{"num_hidden_layers": 13, "hidden_size": 384, "num_attention_heads": 3, "num_key_value_heads": 3, "head_dim": 128, "intermediate_size": 1024, "vocab_size": 32000, "hidden_act": "swiglu", "norm": "rmsnorm", "norm_place": "pre", "norm_eps": 1e-06, "positions": "rope", "rope_theta": 10000.0, "rope_fraction": 1.0, "qk_norm": false, "attn_scale": 0.0884, "bias": "none", "tie_word_embeddings": true, "parallel_block": false, "init": "trunc", "init_std_qkv": 0.0307, "init_std_o": 0.0307, "init_std_up": 0.0307, "init_std_down": 0.0188, "optimizer": "soap_variant", "learning_rate": 0.00378, "lr_mult_up": 1.24, "beta1": 0.95, "beta2": 0.95, "lr_head": 0.00705, "warmup_steps": 200, "schedule": "wsd", "decay_fraction": 0.604, "decay_shape": "linear", "final_lr_fraction": 0.0, "batch_tokens": 131072, "max_seq_len": 256, "doc_mask": false, "train_tokens": 355700000, "max_steps": 2714, "dataset": "wikipedia_en"}
Each number is 200 + 40 x the weight over its row's rms, rounded and kept within 0 to 999. Layers, rows and columns count from 0. The size before them is the row's rms in percent of the matrix's.

# gate: layer 4 MLP gate, 1024x384, rms 0.141, rows 703-719, columns 0-63
# up: layer 4 MLP up, 1024x384, rms 0.143, rows 703-718, columns 0-63
# down: layer 4 MLP down (transposed), 1024x384, rms 0.11, rows 703-718, columns 0-63
gate703,098,209,216,120,235,185,197,164,141,232,274,202,211,167,189,179,160,194,147,295,329,137,216,177,201,211,289,239,273,257,246,205,236,193,266,190,157,241,128,172,145,212,226,270,183,215,166,139,236,143,212,175,155,196,142,197,212,194,287,226,195,206,206,187,226
up703,102,233,174,277,153,188,194,166,234,249,211,149,198,235,181,207,119,186,250,186,197,196,169,232,283,140,173,150,177,137,220,206,249,198,287,163,194,240,144,200,166,284,214,189,260,192,175,189,127,247,198,186,209,225,170,224,183,241,180,188,204,152,188,202,144
down703,099,226,237,170,217,221,177,193,239,218,205,191,146,106,171,220,246,146,188,198,236,160,270,236,205,188,181,218,257,181,173,172,175,247,246,150,217,195,356,254,168,202,102,227,283,168,169,204,127,196,188,213,178,218,195,171,255,152,197,116,200,224,129,170,194
gate704,102,242,235,164,169,140,265,120,241,189,183,251,188,213,228,177,160,223,260,176,230,146,179,160,160,198,241,219,162,134,237,232,150,176,240,161,215,180,207,233,168,279,199,211,198,152,144,190,213,173,127,203,228,203,228,252,155,196,215,158,199,201,225,224,269
up704,095,250,253,240,194,181,175,202,234,250,171,179,256,230,219,168,228,218,260,190,255,205,179,176,223,190,140,208,184,207,222,165,145,179,207,163,209,209,166,242,152,229,178,149,174,236,278,176,281,266,191,210,243,236,229,259,215,141,217,193,180,145,143,225,239
down704,101,211,271,223,220,223,248,136,191,257,169,165,230,269,247,146,316,200,227,267,150,201,203,208,187,277,143,130,160,180,214,132,201,203,227,214,155,219,207,230,152,185,268,139,174,211,211,203,217,212,205,154,228,199,146,237,195,191,201,167,191,226,173,139,218
gate705,105,206,207,286,203,253,221,179,133,180,214,197,177,201,205,250,240,261,212,222,166,246,228,199,189,208,308,218,256,221,209,227,171,210,221,104,168,158,208,298,184,211,263,211,261,201,217,199,184,208,200,79,232,149,182,215,251,211,218,228,259,178,215,203,219
up705,099,260,248,181,171,167,197,201,129,152,192,145,203,196,254,205,212,265,180,236,191,237,119,207,195,204,256,173,254,194,228,212,296,170,213,244,203,222,147,178,264,202,87,135,211,197,222,176,298,180,229,205,219,203,170,214,236,177,253,219,211,185,212,134,264
down705,103,236,199,199,90,182,135,204,224,172,164,256,262,154,231,218,234,212,182,251,134,203,167,123,192,276,265,168,189,187,210,198,215,238,227,222,70,231,206,254,154,205,176,263,237,143,244,212,301,186,272,212,202,175,132,244,204,148,249,222,223,161,304,193,197
gate706,100,224,248,215,178,149,258,224,231,190,156,177,222,228,200,199,251,183,203,226,244,239,119,145,230,188,192,261,214,163,148,183,183,191,166,213,200,205,216,194,242,268,220,177,174,291,197,240,231,154,276,177,173,214,192,280,190,258,188,111,219,160,248,283,149
up706,097,223,219,193,253,166,134,142,224,135,255,215,249,210,176,215,196,132,162,201,234,128,169,269,165,152,186,184,216,147,202,227,209,247,221,219,205,224,283,217,147,139,204,184,226,180,201,184,183,157,194,146,209,202,165,158,213,206,209,291,167,154,193,203,185
down706,096,171,225,171,170,244,204,239,100,169,241,264,216,204,171,268,230,275,232,174,196,206,174,167,158,186,306,248,195,218,303,195,222,254,234,246,177,231,196,201,186,132,228,191,167,199,241,103,193,172,217,181,163,160,217,196,281,208,183,175,164,159,245,231,192
gate707,110,246,204,240,201,170,241,261,210,147,169,241,192,258,282,158,224,224,204,238,203,211,264,279,134,218,180,155,199,218,147,192,197,215,228,233,193,140,128,153,193,128,137,85,249,278,297,269,282,219,204,181,218,277,234,119,188,216,181,204,213,255,240,205,193
up707,106,130,215,240,202,203,216,190,228,149,248,211,239,229,233,265,162,270,194,198,183,226,227,250,170,176,202,254,218,173,245,188,179,156,166,232,248,168,134,243,87,206,146,152,146,257,117,280,173,165,164,191,258,140,212,180,227,219,203,199,195,200,227,267,110
down707,110,142,187,211,221,213,170,235,169,145,263,171,137,211,173,162,209,194,191,236,134,186,116,206,150,226,176,151,178,192,272,182,223,231,220,206,204,145,200,237,205,123,170,158,192,192,170,196,200,163,221,194,190,162,209,148,175,244,191,283,162,141,224,91,224
gate708,105,275,159,231,254,224,197,127,225,199,149,199,156,217,239,262,199,193,132,187,202,116,152,238,202,248,211,202,249,219,214,241,237,192,194,212,180,179,169,198,248,268,224,158,123,147,274,237,187,137,174,168,165,235,211,181,232,297,193,279,175,229,117,190,191
up708,106,163,242,199,182,188,228,192,203,136,190,236,221,209,124,150,200,170,156,180,173,210,201,137,223,174,180,194,110,158,155,247,161,184,246,159,156,162,211,201,189,246,239,203,292,217,174,204,228,245,236,246,170,176,193,258,173,202,203,133,153,225,209,201,185
down708,100,102,172,192,158,173,163,177,231,193,208,147,245,294,200,191,169,224,255,240,181,266,255,125,169,122,258,217,192,203,166,153,202,241,183,180,176,135,231,209,112,189,181,196,195,263,169,153,200,206,168,168,184,241,199,186,224,196,158,198,172,223,252,124,152
gate709,106,165,132,193,223,163,179,168,186,219,236,232,202,181,230,209,230,220,257,263,191,171,158,271,253,270,180,228,232,104,130,152,157,264,190,156,318,166,224,212,98,158,176,153,172,245,200,217,164,217,236,168,238,214,205,174,155,286,277,118,261,194,204,156,259
up709,103,198,196,193,238,221,213,203,161,260,142,122,166,222,210,156,222,160,194,215,235,214,172,248,185,187,175,156,245,244,193,191,201,242,211,141,220,186,139,222,116,120,228,188,204,228,188,257,155,197,235,230,165,195,198,243,98,193,173,201,167,175,117,218,215
down709,102,188,179,249,137,108,177,294,227,161,180,232,263,215,189,186,216,210,210,189,248,201,215,183,227,147,196,141,189,199,152,221,238,163,186,155,175,123,218,232,212,206,223,184,249,273,198,152,197,196,163,270,158,212,172,211,217,209,199,131,152,194,211,236,207
gate710,098,164,162,227,146,183,209,200,168,227,221,163,209,187,155,202,164,266,192,136,121,275,192,242,259,215,225,262,212,197,174,261,185,301,237,175,227,209,225,213,164,210,253,169,222,281,159,274,220,200,217,225,212,209,291,158,166,232,199,223,206,197,219,271,153
up710,097,147,211,234,232,214,204,231,242,239,186,276,156,241,231,154,284,169,183,200,145,158,191,178,152,275,259,157,174,216,218,245,218,196,209,252,181,222,210,237,185,197,161,143,260,209,173,198,159,260,175,257,202,206,176,217,191,173,167,224,196,135,209,199,267
down710,098,134,161,237,156,166,270,188,199,192,161,208,221,208,206,207,237,252,118,178,163,163,228,203,140,239,191,251,181,184,193,215,202,217,232,119,242,166,189,235,158,167,130,206,175,149,139,158,130,194,194,264,144,179,192,244,214,229,184,178,241,177,243,274,203
gate711,102,223,238,232,158,201,182,110,161,145,209,231,190,185,215,196,188,184,200,189,206,258,100,230,268,245,246,147,140,157,163,210,146,194,187,270,245,192,176,181,185,211,142,219,152,253,198,267,172,248,243,159,189,184,208,180,179,186,247,97,160,151,211,184,169
up711,106,253,128,234,163,145,161,203,239,238,97,233,237,245,237,225,246,216,169,219,149,95,184,166,211,195,219,208,228,173,208,169,187,243,106,200,219,190,204,156,151,186,153,173,153,205,171,287,220,205,165,141,195,171,203,208,208,224,318,159,150,207,226,216,218
down711,092,209,274,157,178,201,164,193,234,232,221,206,202,188,271,175,198,168,165,261,208,248,220,231,205,177,197,167,204,159,219,156,186,180,209,193,177,189,208,237,278,238,181,202,200,132,206,180,186,274,204,246,159,146,222,225,215,245,202,190,253,239,204,173,177
gate712,088,156,172,162,178,215,242,170,258,152,209,158,154,205,123,140,213,117,227,202,263,222,245,187,180,209,211,102,214,158,216,260,282,205,299,243,204,164,161,229,169,191,234,201,226,189,246,184,220,209,177,242,178,189,212,293,200,165,222,159,199,233,270,267,212
up712,092,211,286,191,198,181,180,201,148,171,161,161,187,185,202,200,218,203,194,203,211,266,173,247,233,239,244,169,195,177,193,205,234,145,256,206,209,181,168,129,118,231,137,217,150,211,248,211,211,175,213,178,201,242,246,227,175,212,168,192,205,218,175,174,253
down712,094,210,232,166,130,145,199,213,160,225,179,215,215,208,299,125,261,241,224,175,222,230,281,219,143,237,166,146,137,210,170,157,154,203,288,263,227,204,159,201,195,199,246,168,241,195,165,211,231,177,215,223,219,210,151,211,226,144,134,162,271,252,215,158,221
gate713,105,180,247,186,222,172,164,268,262,133,218,217,237,178,212,222,197,289,206,159,195,235,103,276,174,254,216,232,196,251,148,137,201,147,207,212,211,216,223,199,239,235,235,154,220,180,254,236,230,158,192,231,150,237,184,136,172,180,213,170,118,211,164,297,193
up713,111,243,192,156,197,243,149,228,226,129,243,165,217,212,201,138,224,222,193,226,153,154,231,81,240,147,163,198,211,174,228,200,174,301,145,213,115,173,165,222,202,218,133,208,197,187,153,280,160,233,213,207,172,172,253,191,170,259,185,147,268,164,166,76,169
down713,099,210,225,163,169,180,226,221,153,242,237,212,194,167,171,215,178,204,188,163,243,159,280,193,238,158,147,199,253,247,268,255,150,232,211,212,179,104,179,202,146,178,161,177,225,224,149,190,231,189,143,140,244,142,226,113,274,229,170,229,195,138,211,193,218
gate714,089,293,231,268,189,225,218,237,236,135,233,235,179,242,234,219,202,231,155,230,187,222,215,202,231,183,192,241,170,153,225,222,195,130,260,247,183,177,165,220,178,204,206,235,228,272,170,253,238,168,176,259,170,195,232,306,174,250,221,211,220,238,181,190,274
up714,096,174,167,146,184,217,200,249,215,223,186,201,200,191,117,166,111,253,229,219,245,193,198,197,216,178,225,194,223,257,224,219,186,225,142,219,209,223,258,220,206,169,252,164,158,166,293,247,190,172,221,213,249,118,266,205,222,212,188,219,210,261,260,170,168
down714,090,187,216,225,253,210,211,212,143,190,224,194,281,249,179,179,258,200,178,213,180,210,209,192,227,352,242,181,209,225,223,238,257,185,201,158,175,192,169,203,218,181,145,225,127,232,237,200,247,259,197,259,208,224,140,161,196,186,224,217,177,230,168,158,279
gate715,096,190,205,257,171,262,228,137,194,189,206,230,297,232,172,227,223,177,229,128,219,196,147,233,128,257,230,232,198,213,214,251,223,144,188,156,194,138,185,223,238,235,238,246,209,221,213,194,121,283,212,130,143,192,222,214,229,221,198,210,271,204,142,198,198
up715,098,245,238,198,227,118,198,234,208,214,177,259,230,168,181,246,227,248,183,208,263,234,214,227,224,174,236,178,180,246,213,241,182,239,266,193,264,203,262,171,221,157,165,306,168,237,256,216,189,166,198,151,211,210,223,235,142,224,208,174,227,148,170,206,177
down715,098,191,153,141,183,186,200,162,239,198,217,233,234,244,203,177,202,232,174,276,179,162,204,193,187,140,140,206,233,184,172,272,193,204,147,220,169,231,172,160,215,244,114,242,193,202,192,228,160,174,286,236,185,171,265,107,220,254,124,232,182,205,297,159,252
gate716,098,259,195,275,193,160,134,214,230,227,218,159,162,191,214,230,199,98,212,190,254,200,217,243,214,215,189,143,272,250,182,146,203,232,254,211,169,175,147,243,248,234,182,190,252,207,276,155,220,156,175,172,157,266,171,208,155,238,162,227,195,232,244,248,186
up716,092,174,121,207,169,271,238,160,257,176,148,154,170,153,158,151,130,231,167,134,216,189,182,216,202,216,209,196,193,196,180,189,166,250,259,90,193,220,229,154,131,206,222,170,176,225,157,185,216,253,207,189,226,169,220,209,181,184,195,236,196,221,166,148,182
down716,097,174,182,243,59,246,156,234,259,164,135,155,235,251,152,173,239,263,215,165,232,136,184,229,152,207,108,221,171,219,180,210,178,241,228,171,156,209,168,222,180,202,188,222,209,168,209,176,168,292,196,255,175,210,228,220,235,262,137,216,193,195,126,175,209
gate717,107,159,217,221,168,274,217,190,174,236,181,165,110,217,184,178,207,196,181,198,271,225,85,170,179,284,103,174,194,234,159,234,200,209,251,190,207,210,182,221,161,217,179,200,138,196,236,200,231,218,257,222,190,168,165,198,244,287,171,227,130,221,230,227,177
up717,108,278,167,193,238,229,102,134,171,224,232,146,168,162,177,231,153,165,222,177,223,176,170,126,214,207,238,182,208,192,150,232,200,170,174,227,242,203,169,269,191,145,228,167,267,168,174,220,214,251,143,176,255,217,247,223,220,193,216,186,168,280,222,153,205
down717,111,230,199,268,173,174,184,183,227,202,258,246,185,235,280,183,185,243,226,218,207,153,160,215,178,147,211,187,171,251,133,238,225,151,185,181,203,170,267,204,271,108,322,163,266,162,192,187,238,212,175,238,148,177,267,195,202,224,235,222,187,226,209,280,271
gate718,112,150,170,146,224,164,223,187,237,170,164,206,157,147,209,216,210,183,283,204,178,228,231,214,173,201,177,232,233,268,216,223,221,150,119,220,219,230,181,155,179,162,197,219,210,161,239,157,212,238,73,229,236,278,221,315,123,145,179,188,242,213,167,294,158
up718,114,151,217,232,168,184,198,245,210,155,183,218,176,240,194,160,217,121,193,116,191,125,187,167,181,181,202,271,163,197,244,219,209,217,207,263,184,174,250,140,137,248,217,207,169,225,250,99,188,189,182,149,121,274,221,269,162,240,249,259,223,246,185,181,208
down718,110,201,232,185,185,146,222,264,257,243,205,228,239,132,219,199,108,191,205,285,174,152,137,218,203,229,244,238,224,236,294,251,192,263,199,217,257,212,217,209,199,184,176,219,185,165,182,156,195,204,177,215,201,263,234,147,182,183,179,134,210,207,231,247,212
gate719,095,152,169,261,175,229,191,229,219,191,238,224,190,212,169,195,285,168,249,259,241,208,232,191,159,229,192,209,149,134,255,259,131,150,180,171,148,251,212,236,156,45,200,122,272,162,164,216,194,209,162,178,206,203,203,235,102,186,168,248,122,222,202,187,189